{"num_key_value_heads": 6, "hidden_act": "gelu", "norm_place": "pre", "norm_eps": 1e-05, "positions": "rope", "bias": "all", "max_grad_norm": 1.0, "train_tokens": 184800000}
Each number is 50 + 12 x the weight over the matrix's rms, rounded and kept within 0 to 99. Layers, rows and columns count from 0.

# layer 2 attention query, 192x192, rms 0.123, rows 71-95, columns 0-47
36 42 44 64 51 51 50 36 49 49 39 63 54 71 47 57 30 28 46 60 56 51 70 32 58 45 46 46 46 46 60 41 55 50 56 46 59 46 66 56 56 43 47 65 31 42 45 47
45 51 37 48 40 42 45 52 38 57 43 35 37 30 49 64 57 42 48 30 39 74 61 52 41 51 59 45 55 70 42 41 57 33 53 18 58 62 51 58 52 37 40 55 45 54 46 38
49 62 38 31 41 43 28 64 55 80 56 42 54 51 32 38 75 45 46 59 53 33 65 64 57 45 40 47 61 49 49 65 45 50 39 42 57 72 41 44 56 69 48 38 64 66 57 19
39 47 66 51 33 50 68 54 42 57 49 48 38 60 39 37 44 72 43 41 39 29 54 44 30 46 73 42 53 46 75 59 50 61 50 39 37 75 68 61 55 29 33 32 49 52 29 56
43 39 33 53 51 56 48 40 32 48 54 57 20 42 52 55 43 39 67 59 64 50 33 69 52 50 42 58 26 47 43 65 55 42 55 62 57 53 36 50 59 46 42 32 49 78 42 54
50 45 16 43 39 43 52 52 35 54 44 46 45 53 62 55 53 43 36 41 53 19 30 59 36 43 28 63 55 62 46 55 31 31 35 51 31 44 37 53 33 78 49 49 63 53 39 57
26 56 55 48 41 64 50 67 63 46 55 44 46 53 63 45 67 48 50 70 65 74 69 37 34 40 42 44 49 70 37 62 63 53 54 37 47 58 47 54 48 69 50 76 44 46 46 56
43 35 57 25 36 45 39 64 28 61 51 48 60 49 46 71 71 39 48 21 39 51 53 59 62 51 49 46 47 54 80 51 75 68 39 56 36 37 64 56 39 70 59 69 47 46 46 60
60 67 56 48 54 31 24 42 56 25 43 39 35 40 53 37 52 54 41 47 49 31 53 54 50 62 37 74 36 42 70 39 77 38 45 56 54 58 74 55 45 46 59 47 43 48 58 71
25 31 42 40 49 44 54 34 54 54 46 69 38 71 48 65 31 47 37 46 33 66 42 69 60 49 48 53 69 39 60 30 62 53 44 37 56 51 38 64 33 38 58 48 58 45 50 59
63 67 29 33 25 60 17 57 36 56 69 28 36 54 67 43 40 43 63 55 65 60 25 63 14 59 35 36 69 62 56 47 43 55 60 67 71 57 54 58 36 66 50 60 36 70 48 36
67 67 49 82 53 64 65 45 34 35 70 51 65 44 65 54 43 69 40 63 69 60 46 36 43 55 45 44 21 42 50 44 63 71 65 38 59 14 54 49 52 55 60 52 47 59 50 56
61 67 67 35 49 85 64 59 50 49 63 48 49 49 62 49 51 44 46 50 47 44 52 67 47 67 45 19 38 39 23 43 66 46 46 50 31 47 64 75 44 62 57 33 66 47 38 54
32 35 55 32 52 31 46 68 53 63 47 50 47 68 37 58 36 42 37 57 36 71 42 39 32 67 33 63 36 51 37 45 48 40 40 55 44 49 56 47 44 46 58 72 45 53 50 67
48 53 48 45 52 46 51 47 48 78 45 55 56 20 72 43 51 37 46 55 44 63 46 33 75 41 68 64 40 66 56 63 43 57 45 20 55 66 47 40 71 51 49 38 41 53 32 66
56 53 47 31 35 56 48 49 32 31 49 47 54 52 54 49 70 46 48 59 48 41 39 45 68 55 59 68 33 52 82 43 48 26 34 60 50 43 47 60 35 72 64 31 50 66 45 43
40 44 52 54 44 46 45 48 51 50 64 60 55 67 57 51 49 38 47 76 50 38 67 52 60 48 45 56 60 44 44 46 48 57 26 52 49 44 46 58 59 52 69 33 62 59 57 59
54 56 51 37 36 24 39 76 48 45 57 59 62 44 64 50 46 76 33 40 47 75 66 63 65 42 51 60 82 45 45 27 41 26 62 59 45 62 52 45 47 55 56 46 58 50 44 62
37 49 43 41 64 46 39 58 55 58 46 57 42 68 33 44 52 27 54 59 61 42 55 45 63 52 45 36 58 63 46 66 53 71 31 36 55 57 44 55 84 48 43 38 78 81 70 50
56 31 52 65 56 49 43 81 63 66 41 52 46 63 54 32 40 74 43 50 30 50 66 52 45 28 56 43 43 26 63 66 39 44 33 74 30 50 63 57 57 58 65 72 41 48 51 58
36 54 58 47 33 65 47 43 45 65 78 48 40 61 67 40 49 34 62 51 65 51 57 74 53 43 65 29 38 51 60 51 65 44 37 52 39 52 54 38 38 34 50 41 44 61 55 55
52 46 26 37 41 59 60 55 49 69 38 38 44 50 47 37 74 48 57 28 38 62 36 26 48 56 27 51 51 61 54 63 58 66 69 51 61 51 66 62 53 62 37 52 58 39 51 84
61 49 60 63 44 66 31 59 58 48 72 62 74 41 38 67 41 51 38 58 52 65 27 50 60 50 62 39 66 54 43 56 52 53 24 47 53 63 43 45 57 56 36 34 41 32 60 38
47 54 51 50 29 52 58 61 48 52 45 65 16 63 26 41 50 48 44 35 47 28 48 63 33 47 69 48 27 54 36 61 55 64 42 61 74 56 50 64 45 51 55 47 60 55 34 63
43 60 33 46 31 41 53 79 57 63 43 42 38 60 43 53 63 39 43 41 47 34 62 55 29 56 68 51 43 31 50 29 35 64 51 48 45 56 45 36 68 46 36 82 59 27 63 32
# layer 2 attention key, 192x192, rms 0.124, rows 71-95, columns 0-47
39 44 66 64 45 58 43 51 40 42 51 39 37 68 40 53 50 39 31 46 61 71 35 69 37 56 51 47 69 70 62 43 48 68 54 58 38 48 48 47 69 37 49 55 84 35 42 48
78 40 70 41 58 46 47 70 52 64 44 43 22 70 62 46 54 40 41 45 40 52 26 48 60 48 31 47 40 37 61 57 59 31 55 43 40 36 42 45 49 51 29 43 52 41 53 42
42 55 70 44 48 23 73 39 48 58 35 24 61 85 37 48 48 38 51 63 53 61 56 44 50 47 56 62 55 42 37 60 40 72 22 44 74 39 65 49 39 37 38 50 37 59 72 38
48 53 82 82 38 62 55 66 58 57 40 39 51 53 37 30 54 44 39 70 50 80 70 73 39 51 65 47 67 18 75 42 45 67 56 27 62 43 62 68 48 49 43 35 35 41 52 43
49 47 39 63 30 52 18 34 42 55 42 40 54 48 74 56 45 56 42 64 46 42 63 35 41 54 54 52 67 54 45 56 51 55 35 59 45 53 69 33 54 39 39 47 71 47 39 34
63 40 64 45 54 66 47 53 48 54 40 22 35 57 56 32 45 63 49 51 66 54 54 54 42 53 47 60 67 62 57 55 58 59 51 29 50 45 58 59 49 65 27 37 54 61 66 52
67 54 58 62 50 70 51 53 54 45 34 60 43 47 42 40 54 66 56 56 63 83 52 36 51 46 69 35 75 58 32 54 42 46 41 34 44 52 52 32 55 41 60 61 46 37 67 66
20 42 48 49 46 41 46 50 56 22 48 51 45 46 43 54 29 74 61 58 54 67 53 78 39 46 35 57 55 50 60 45 47 76 39 49 68 14 39 64 61 41 45 54 47 56 65 56
65 42 51 52 46 54 70 27 33 28 48 61 62 29 50 23 56 31 56 34 59 52 30 38 63 66 53 58 41 56 66 53 29 58 38 53 66 57 45 76 29 34 62 74 55 74 42 51
57 70 45 59 59 46 54 66 62 59 59 50 64 54 23 37 37 62 63 47 47 43 49 36 69 48 59 39 38 42 56 65 57 54 27 58 64 25 48 32 51 55 55 34 56 54 58 46
64 45 39 63 35 49 68 58 40 36 58 50 32 49 67 58 19 41 33 48 38 49 40 61 47 60 40 68 70 50 53 37 46 50 51 54 59 58 62 64 56 41 61 34 36 57 46 48
67 56 35 54 44 70 47 54 45 51 60 34 40 41 74 40 48 69 41 69 59 56 51 61 48 36 56 44 35 40 69 60 47 46 63 57 44 55 46 50 60 64 59 62 35 27 63 35
53 45 41 48 60 36 37 36 50 78 58 54 40 40 47 49 38 74 48 40 33 51 44 52 59 52 68 34 51 54 66 61 48 54 31 74 31 57 55 54 50 54 43 58 62 60 39 62
45 56 51 66 60 44 67 66 61 55 40 29 56 55 41 44 57 71 46 65 43 48 47 55 59 46 26 55 72 57 37 59 50 47 36 38 40 56 57 58 44 19 51 82 57 57 57 29
62 41 36 61 53 61 51 30 68 54 55 42 36 84 40 59 50 58 56 35 44 44 43 56 54 71 60 64 60 63 26 40 56 30 52 52 49 29 59 62 47 62 46 59 57 57 46 45
58 60 33 42 49 63 54 52 60 28 54 36 58 54 74 31 67 80 58 54 65 28 55 59 50 54 72 35 47 47 36 65 66 59 46 61 69 48 59 43 41 41 22 54 27 34 66 55
54 35 54 54 33 37 44 47 44 54 45 52 36 57 48 25 55 52 52 75 64 44 44 33 50 34 50 65 56 49 46 40 49 51 34 57 41 69 56 47 30 62 68 37 51 27 38 60
39 71 45 51 34 62 45 42 55 46 42 58 55 62 64 53 50 71 58 48 42 49 66 50 57 55 43 35 31 61 51 55 55 59 66 65 52 48 47 57 15 45 48 67 65 48 54 93
60 44 61 35 48 63 44 53 65 51 57 54 46 65 39 41 28 65 43 62 42 69 52 55 35 69 43 51 60 37 39 47 57 69 33 45 41 42 65 41 68 44 33 36 47 37 30 57
38 52 62 46 45 47 70 49 59 54 59 46 73 47 55 48 70 20 49 64 33 60 45 68 27 32 40 51 56 44 29 64 39 56 63 56 69 49 50 63 42 61 66 71 50 52 54 44
43 41 60 69 39 54 54 52 39 68 43 68 47 56 43 60 68 57 45 50 27 53 31 67 40 54 63 45 68 48 50 58 77 56 49 69 71 66 51 52 42 60 46 39 59 64 43 54
55 66 68 67 45 30 34 54 47 46 53 47 36 45 66 60 36 49 50 60 49 49 44 65 40 45 23 66 51 49 56 42 50 61 42 32 49 41 70 37 65 70 41 70 58 42 43 41
41 39 59 73 34 55 48 32 47 59 39 40 45 50 42 66 66 39 49 61 37 47 54 65 35 62 46 49 34 43 56 35 63 44 52 64 54 45 48 42 59 43 64 41 51 29 59 58
65 37 46 63 68 55 40 52 50 46 50 44 63 51 34 50 61 52 53 46 50 45 50 27 45 51 72 75 37 55 25 47 29 54 51 27 50 51 44 58 68 48 45 55 56 62 54 71
50 64 73 54 34 60 42 53 40 73 49 62 70 54 32 33 51 43 31 31 37 32 47 32 63 23 48 28 52 57 68 64 37 52 40 72 56 64 45 58 50 61 42 57 49 58 51 52
# layer 2 attention value, 192x192, rms 0.0879, rows 64-72, columns 0-47
42 72 51 59 52 33 52 55 68 50 61 29 50 67 55 47 56 40 54 44 29 27 36 66 42 52 50 53 36 47 56 38 62 46 52 52 43 53 77 65 48 59 51 50 19 57 46 35
45 40 55 56 46 47 37 70 76 53 26 43 53 43 38 52 49 38 29 50 41 62 53 61 62 37 49 27 67 43 35 40 33 51 33 39 73 65 29 59 35 65 78 56 19 47 42 53
60 33 81 50 46 33 24 43 45 67 68 65 59 64 75 45 37 40 48 53 49 49 48 55 61 49 67 53 53 37 44 53 65 33 37 69 56 28 71 44 24 45 32 37 46 57 56 40
58 35 56 51 52 40 46 57 51 57 38 19 50 78 31 58 68 43 61 51 69 29 72 57 52 57 40 46 23 37 34 35 53 28 50 57 36 56 52 50 54 46 68 49 54 44 46 71
60 56 64 43 20 57 62 62 32 63 63 71 54 51 51 67 70 55 58 50 59 64 43 40 64 70 20 32 49 70 70 61 39 68 37 61 49 60 68 40 35 58 09 65 63 68 45 45
29 32 52 62 63 67 42 55 54 54 59 72 26 36 40 60 34 71 66 39 54 49 70 74 65 49 61 37 58 38 40 58 68 60 63 60 47 54 48 66 64 56 63 59 60 59 45 26
64 20 55 54 46 56 38 59 47 72 59 78 44 37 35 40 53 47 36 65 44 40 51 58 52 48 41 22 67 70 36 35 54 68 40 49 46 27 43 60 69 43 55 39 46 49 45 40
42 57 53 47 24 54 68 52 46 71 56 30 65 57 21 54 34 35 56 52 47 50 52 47 40 38 41 47 28 48 28 39 56 32 67 52 54 49 57 40 42 46 48 56 70 75 39 53
32 41 80 30 45 25 53 44 55 26 53 44 35 77 44 60 60 58 52 53 58 42 53 77 42 23 29 49 55 37 69 36 49 32 57 71 49 36 54 63 44 56 58 40 66 48 37 55
# layer 2 attention output (transposed), 192x192, rms 0.0797, rows 64-72, columns 0-47
68 36 61 43 36 40 74 49 23 52 31 54 49 39 30 56 75 37 50 65 57 40 58 39 48 47 48 48 44 67 38 57 48 40 41 44 61 47 59 36 53 40 67 73 55 51 55 34
61 61 44 77 59 36 67 38 43 44 39 64 34 57 42 47 34 46 49 39 58 34 47 67 41 54 49 60 29 49 31 42 53 61 48 69 36 53 61 59 52 52 42 40 50 56 17 43
51 54 49 56 44 54 55 47 40 64 35 38 26 55 39 57 50 46 57 53 51 41 55 54 52 59 58 52 36 65 56 52 45 66 42 49 50 62 45 52 60 61 77 58 56 52 21 62
64 51 64 58 58 50 68 42 42 40 52 60 48 20 41 27 54 35 64 58 67 46 51 53 61 53 50 53 29 64 70 60 63 38 44 72 79 77 64 55 57 51 50 33 59 75 29 38
52 39 53 54 50 58 39 44 91 47 56 31 44 49 46 34 41 49 32 56 41 64 44 51 53 48 59 61 50 33 40 56 43 54 50 17 54 72 65 58 75 58 56 36 38 61 33 47
68 64 40 26 48 41 54 44 54 45 35 33 59 63 48 47 37 43 59 38 64 60 32 58 55 49 52 57 41 57 40 51 41 64 55 52 68 69 73 47 30 57 52 57 46 62 44 64
71 55 43 52 36 46 70 38 41 50 50 44 44 62 54 37 54 42 50 51 59 45 69 44 50 47 73 64 41 31 71 62 51 51 59 43 38 50 56 52 56 50 65 37 56 55 32 63
50 48 62 62 64 39 49 35 35 28 43 52 43 65 61 63 62 76 52 34 59 45 67 51 48 58 45 51 59 41 71 66 43 60 57 34 51 58 57 61 49 52 55 52 30 46 33 56
51 59 60 55 62 66 37 66 72 33 57 61 61 25 42 41 20 53 32 60 29 18 49 60 71 46 62 49 69 49 38 40 57 47 43 65 62 59 36 51 37 58 46 40 38 45 42 56